Weights of a small GPT-style language model, trained from scratch on English Wikipedia.
Architecture: RMSNorm before each block, rotary positions, biases, untied embeddings, normalized queries and keys, gated attention.
Each number is 128 + 32 x the weight over its row's rms, rounded and kept within 0 to 255. Layers, rows and columns count from 0. Numbers have three digits each. The size before them is the row's rms in percent of the matrix's.

# layer 10 MLP gate, 448x160, rms 0.117, rows 258-298, columns 0-159
105:123182129050119109132114136058140131132182129110153195117116076075124197198123117116148192113169162072126101082159067119153161110109123124145086109138118132103137122067117194138125172099082168087170052122163129082176188146122117124149092090101075135158192149150110099148095175160116114182112165109120113089085164158120104117118127149118120095132133144104134113131106112124088160126118102140155138116081128144058166123097142156124201138112143148165125185108162096106149154153164125
101:041165131127165105127122121176063149138103068034116101085141151048145073124126142101082078121156135115144174104122140126092126090109116071112057112102126138109128180147140090140147119183132193122180073121105080137110112106101153117149162133153149135090139092145057138120109112140115118099118095107116082087139147167099128155130146100125136154172176111129113140131069137193113140083107085126150114080158089126107124118086109116061132083179093107111153137070147102160126140113064086
101:168083144137149022103133100155138142104151126147125082159162079144147082128111156166111090112106072156128137124113102151129109066151163116120152198165118124148078201099081123084131141136141120166123099126127065179063151099100123101149202105110151173101106104110107099097099126151149216194199180078180141108076108131107065101143072126131133109170142133153161097098140144170138155153188128153167112166149121161113119108151096132135121094119136143129126147088156115165092144121129102
108:047196139129149149115180078096088092101123138157032137127076111105095113124134169090177103132158145095107135098106161181189089168135096113171147104142113139083183213100156143061147098164145129132147116144104133158117113118085102108094083165109150102116135154075141127128146173175134117172095126105075140112116117092088153133112156137153107100129073126130131187118144164141148135103191139097133081160122127135150090182121102048150138161171167076160139129086087118105099127107140091
102:105148087100143158114128088097076193114159104151072129160105070112084100155127142121140092117113120124143118077131143148148141042118136155168146141153034161166119122115163169138148090146115144159084117121164096097133154136166105117122121178119098170129143134131163087100094145200121114080080120168113150096140137115109034145111092147113171099113147126063150075140101124206119188098075120135130121156134172104118121077127138142142161230139068071148139156163165150139129125145141111
096:166095111107114163089108105096077134094136096145120118116113180117148132119123154152142079128117141097156149156150117068210132186133115152086167125197118150165109198084139146114129098137079104104122149119160116077134113137122137123149119160064142093136154141117190154142155111165088067134130080108179120114084223124179124212041113074122155077092095090091144170152114128121166152177161138094127141117145110150136130129111157123122161176125159160060097123155165139117081126123122186
094:098139118122141069154145083173095122065139155160116134147104154134118084138096121116077088157098091170130138120159112097137194139104138164129193150111115153213182101065119117155113149139121156109189149161065111104155125126081121121130058137115145126160203111144086128075074066116184144067101164095107193103110103149115089164088160132125156133156110119122135082143182076199177140116191126120128095167099115123116119102153156115103140141072084093143090103137156109148129145127149145
103:140138112120111105138175059179110144104145180143124115158110130132219104182132103192114091188110130179158044149160075145140145100154161175143125194215116143127119095098106140132131098169118080094148132151142142159092123107143116139131185120153093123106098153129165141108180129131135141158140088117127103140077134091104106082078144120102121084095143118124089104118157107144125130087130126052109137152129083184134175109161174171128109119140145141186142198122213153084151095079123115
099:028122165140069087094171091069148109110165145126110120105125096123104102112133159183157085101101192179071140065098125119123174129116161131204123133100115080150137156101142096065138167176215199147084152124141170121043128167119098112116162145170093112111114075112116150100167118110102129147145123124092119113142061157080166139171124149132115151134121134143151130121129156165175141134110109104165167190092142153095128118127115148121128149131153115107139076171170151120122176118182140
097:142102094199154093077107091132135164172127145113142052100139104177105191123110110160218147146147101121136142154156114085136133134146105172118146115107118146139127126124131123169095127101154153104156138130155106159157072088099121154106101174085189105150068113107167075165095124153100102190183149161133082087124094102171080157108110113131106152138086108119089101126197156137134117128195130150143116111183205085170085119157150125111065162111123177127096138088110125175137077152151192
100:158133151067130092126102080127123073120167052102130071115121107112182130150052155146131134104129114099104161135149081132142127095157127182098131099094151110087133154093105130152089094150093120065154060128159109106116164105088155118124076124102134138079153155123146111179087143147138085176096153094164108088137168162121139157124108070104117073108073105110120220189082101135162122172125157186181163118136113124100153159113133150108174170134124125069146084093125163169075171117083124
105:092122145145093122132095138152194104138078132183113114166154193145121151128141128164160138112167137177157108113152129112089116148155083181072104164172190163149117077163149150131152144091115089168177171141149147151164115186132115129161182121094125088112093077135175106109100084076186076111048171111115130167114123138117122112120102110143115111111101164178068125121119117129210106099107160136129196112175142052099079125138078108170106108123096165112151143103139165100148131163080093
102:155069050149099132163155114212120118075144134134053067134118156077131159135105140115134034188053110172154088097136113125107106099125113141155111186102104102078129085146127091135116104201150139161136167102132157206179116136138113118112144086141122142143160131103092138156171058158145105075139115152136145159124129097161062160100106101064142126124183132165109149112096086110086160103128118102118147167123136137153141104148149052131142103099125130192110145113135121092112129105126156
099:137084111186149135130125109143083172160134080108156139139157097152130165158117160108139098131167108147117136129116152103176141147101185161101204161130114046140112117170160111180106115088123111110083127100098135121127064103166133126166173064137078129116155157121094137145132139131069178148107153102150188139088041097107069125133086141171101137083076099101133049142143128198172113152163167095164104172117154067172157147079117151099187120066121119154112158143136128105150115129109133
095:125148158091169091105150167180128084072166132135142139114123178092147131142118149100116117116198164119125088117193114111196116173163180123126111168106083060137111202141110090176147077110079097114157126173130160103128052154140106101153099123131121084134127102103085116137119166185128111130130098090172128107085087100168124150106130161187134123131152175146078099148086137136149137109043118073141170109120146146105135149093116142185067140073101178145176144071147132125107153154161091
095:160086097097151111112087150119109101147088113105104119157206156174144108139134130085120107109163112103081092065142124147141089108095158126160170085124092187116138084156099165112114141157133092105143110119089082058096108122125092155122181085117130177064081135141090146179108140138086142097131114077119114105129186126126228102156114099148145105177118141119173066097201112155151097126093184141131205134149151102111093174134134134145131082130134151096095129138129100117164073065129182
098:144140125094148147082126112103142096113173084136143173096180110113112142099188126088087091108149142069192071143104095138118089131178093072096096139176173139109107136134082144133105086234119107130117090169136203106192119095117161112099140128125124100139121134187133140078126080145128121116122111148094123114144093126071158133172150139106143101186182133158112096133201090183105161137176191161120162160116101154128155087121107098104088163086162156192146112104132146101146144178124147
094:124119139133140111131122132099095089148096081115135096129119124134146184126134073091159103104088139143161097155119155156131120148090141112078126108106069121125137101125090070108153127201065163182123139035116071116071157133132102111172179111146176096136101164137153098119166090098171084082138134131098146185161120123133137195130100121171168151100157136124139178155138091184201156119113100137158156149101101155186087114146166160155101146152161142152070122143127081111190182196095174
091:071110099165170116149127156116103170161105072146161162155191133082186142097146127149110116128105099121102132100107149117113169147112152033070105098129085097174117090052127127100155148238189141145044108117141192135149144142105145119086101132089162106141100068079130134127117133141147107102139078113150115158153139125101153132177128063086130137091135156169102121098114144145121108133130086217106112147076104131148117174096119143124141124117119140162140117145075083173146152090088132
099:104151090095055129114096085102103152109145111116091133058108129101149137121089076115123133120085130141188164138133090093135156118072073149107116101093171149100158097181119090155140102133084162164130079046055140138167148110154110178117087108145151133108177132161136121145135086127170145145171092135170113123085145150082095128158153137143079067116168154135131071074103148136162145194079150097148150097174096129175089141127184077140147140150137165052103146092117154128154112154114072
107:070128115117112174148137093127100150156153135087090108174155137195086128182136148095122090119119106090103105153144107056174182183105096095131128128132100131125169141080140203135125101082138135093189103130134150155165105145166135151147110100086146178127120126131097067085198160177138131186121128143104162083121116172164117100118104089092133072147049060143187096112171094167155148136102108114120182132153122124169140122115148151153089093165125117077092160090138108156201136146104168
092:124116156111107153113111127112135137145147106172065123138120106076110141145115097157151162103124151122177143171119172127140100142074144121114113127136111118151090148159134118152121145137107125075104110061154130111123158138112101059079155143112141044139107086053140165086156173114132096165196173074155083064149163093110128092142136180149054190125112163158174147105052159136047096171156097163148186111150097108122149115104100095220156121113160118105149112109159095135138126153093161
096:149100138137164149120168155131076119105190083105120118088138094185117129141104147138147108109130115096143082044115090168145106172135174119140132106169154071119138169159121146149148078095114165138117122088114139194110173064120135143168150135127136128072090171106129187196168176068205122128137092102131163088062144149083111106129116108150073118143100116162155130155171126114080115119093152190183116122104131141147112131138185159149123162133142143108193152103131093150131141238137130
111:107113141094126110039129137129117138093135128115157171068030120139093092140086130144120161112083143165131148110121212124162124134096074081082019136086111121094107102139176147100116143127143131174147089108118103095132141148143153119122099139104142161132125102159093120088124205077147135155159074104180098083109109098157104097184156080125156113079123141110144063200116183205135122152119141143157140130162156092120125121156121128124131098065149173126085150120130105122105155103166152
095:097176130071164109030103155114119079187180124091169170164088144159139080151121096106144185080120123161132161119113133111092092149153196128140147107134154140162122126098074143142125125128133177150160130168113141210111144188140202143181154128166097157132077183091159108152099132100100131133129125133154145124134110107171089154127092141119046150110104153153088150145147167105112129154156184204104090091173138130112151111094111165151137094141103119165096093163199171162134127129125120
096:078048127079113123142142089143150162117135102167139183130098115150135082061104157167183127094161150164174115121136106128151132168139173057111139180133091189054121160156099204133129135176119093121151128117133107150137117117113108099085154170126102090157175148120104125094107134128113095130154122080152131191125118083052125113110147173111134108095152105094123159073137104169090114142085086125142053147111090147064166123171135134140124128130074068196148082099105133126092138100173107
093:105101114118109129170133130208122206146125140107121126115135137087140158121153124095125093136162124166105068141172129180129093110163120156133113134084114151104149123117159132152192149160105102091132119153130050077092157112181146129081090123174159126148120187086096110152064167173165053138167146054097111133157137067139089145120216185196166137128102111116151132132165143126127131080105116130120059098110114100119123122131127109183111141058089161131149113083137100132143095117153061
097:088071160057126088124167081122090138112113144087141145146119117129099131144145059119117099126106118104066139128102153101152109143136135107054160149125138168116141132139103116122102112176121139130156143163195158154126119116069174177086132082157094093100151178149185183080113139127149176200137120148086066125076119075191101142109113105107128082112137099132102168133123124116034121162197087141108119156145146127137122108106101092205146137124072151135076125152174166131126102084075149
101:079128088100091110067159130110118127167134047140111129068137164132121108161111158137126099159107122092178123119134122130156135074126176096149158094087103111092092158104099127117138131129122105115116155156132137070084110125163107140145171176127238153095117127128122146145056101132148100138155033102102085057082101085096097154153134108146118111141117131116183118049132096145164114141157085088077139153115137086146175187104116122101062111126093111149151161141123119124149171060187107
096:110147156132167088106180101126136150159133156148104151155170134136127113115096149077098145167129112143098149091184174159079144166109133176121081080113160141152085132156148066120186110152157156081138127090163125122172096148158121158125140134122138137097117128132128123178133128098182133156117074119124149073186129061150091140162104112132137142146162107152080138121082087104133155120133134226142184177193128124156129099162192112138129160109056116098107243115151174131209123129111153
100:144087099165147091163095147080163104139133154167075081167145138144169101084143142124133112105132119214120119076155124157100126170115146187170102160149146185104083095204107058136148098102117117142152198065198115101139130115148140120159099144088105091053130134111130077091054134088125069112093130124197159118063168155118169122113125152120144121109080121119137115105082106150120149117086162173110099169116139107143100164132089162149125087063160153111108146142091117132142148118134092
093:160180136081109097119149138098097145145158123112120122122144125140147176111117129130149211094119154158098149138120111131110122156082098219183118102159130131058137092132182065148110161155133100126101114085122127170093131100109123123183123096152147095131161079136117153132085146148109140045113189084178121108091106117104179149089107157115107181138130095148101127121139114080116126131194189111085147102176127144158167150166192107133100187176106144045110196145075126112117138130102191
089:146123130101118164126123169089174134136097107118144139114158084167072149160163148219131125128114128149159115078164097141171057142123124098098108144091152126134186163099160117120095162114174166189135121133095114158106093100144140097129166119134093173123169092129125099111115122116131140168155174114111124071180103147086151162123157205130117092099166082172188156160143171157108123097175153131147148037129147131067117079139110080094140213126094156149200152124085102140144104186127143
102:125147140100102041111118188090144039098083144198142132171110129129115073103112181138136083136121146109158124173102143146129105098132117151137123116141094101188190136156187176103097089061165163176164142111125188143103137162131091150142084204110093126103146147129121113168131138105208072160170145154117093153116186148173148168134102083187111113081119144154146152150100148119116150089105154096118161101143125099112172078118148138083120150124124103097118084146099185133144139165139091
098:066100173104111201159154164103153103131149156164161160138154117165100148099144166064135086117106157145121191153025076167141105123096161097139107165149102120118229109120124140110146177178110123112160126119181137160124115108083155137173128096150118105089185130108146138098121058104203143135120083173119170138158080134077157104179131193132154100093170163112121158100171117127115178139182119126133108099145132132155145125150180148132136099159160143124133070136136128129094188118097121
093:128166123128067084121139120151147144106102147097123149167144080107137202143162105118097114171162163149104178174110112162132140114145102105205125136135103173105101090101090110146175133149080172111126081089127158154137089109108086155131147139092087163093130207180136136108110172112143108152093124159118141161096104147097133208161108209130066121097104161110071057102092128091162114073111134065146142140151121134165104157155124119189172174193167150082136075116163145135126115112153123
104:067076187158124139172110139126069063126041151133120127184148101091128138100145097155116120125089110088119078171147124146181084063113096203108153146160125104152145139167129126119074115129129141107171183118105080179122119143091174145141158131190137163171107154153107129126113145115064118162145145119079188059160126128131086161134156113113141095164118107143126174115183142143029132081152125079145178138123096081153172102176104165107128123122107130094156128120097128122120078116118107
102:123128088117137119138109133154154104146089118203119095126127119156118105061073162118152114147115187145132131113097108117116145150165136102144159143118125090097149155111164104151108110110108111059146124185150073144176140118148121154126103184131193137140178131131141130075093101084120073092102098157137113135199097191123111160089169110103192146126175108161084158130195174112089123115180093130098089141214059072145128076110100115121111182156172144079113125085118101152184176129168112
106:087088137168070100158182102197137139098126071131101155131138119153073134108101110138175122080129160095109161109168094104085152186214086084124152099075128127123124112127128161131074102136158214087163100144092159114142098098087148131078148156114087108140138078094162174086144139102062166077127151144143050148123124127134075157140155160122082173105138130128111112099075134205122127143172111147117125169138073110127154155115109110157109201146140137155083092113125132117074129124112117
092:100179082062114155132120179116125143137139145129120140100097109171072181154086147147166129110092128156114119154071145132142113157066024078093126099085220162170103126112082122128115155140111117117145109138133084127157173149139136124139051109159155136173154136238100198133117121136134150121103127062103139110165120108134165111071184173095117174116130142091105091118097114049118136144117155129108134153129174074112135132144148117110133151129175174105100115150180154129112099140156114
107:104152133108153126116112150138122149125128137094110075139113106139117081102092179168121140113140095145076110154124140193138198179093162174078108148099158088098159134145100150119140076089109134140191107103128114104140185138092107120135141195093159125103158190104090145118136178126103162114066162116123110100111089087106074116153199141083116105146062100170145150074173122145123125175139169110184132082105102103130103163139085076135116154099031111159148069108147193177102110137122093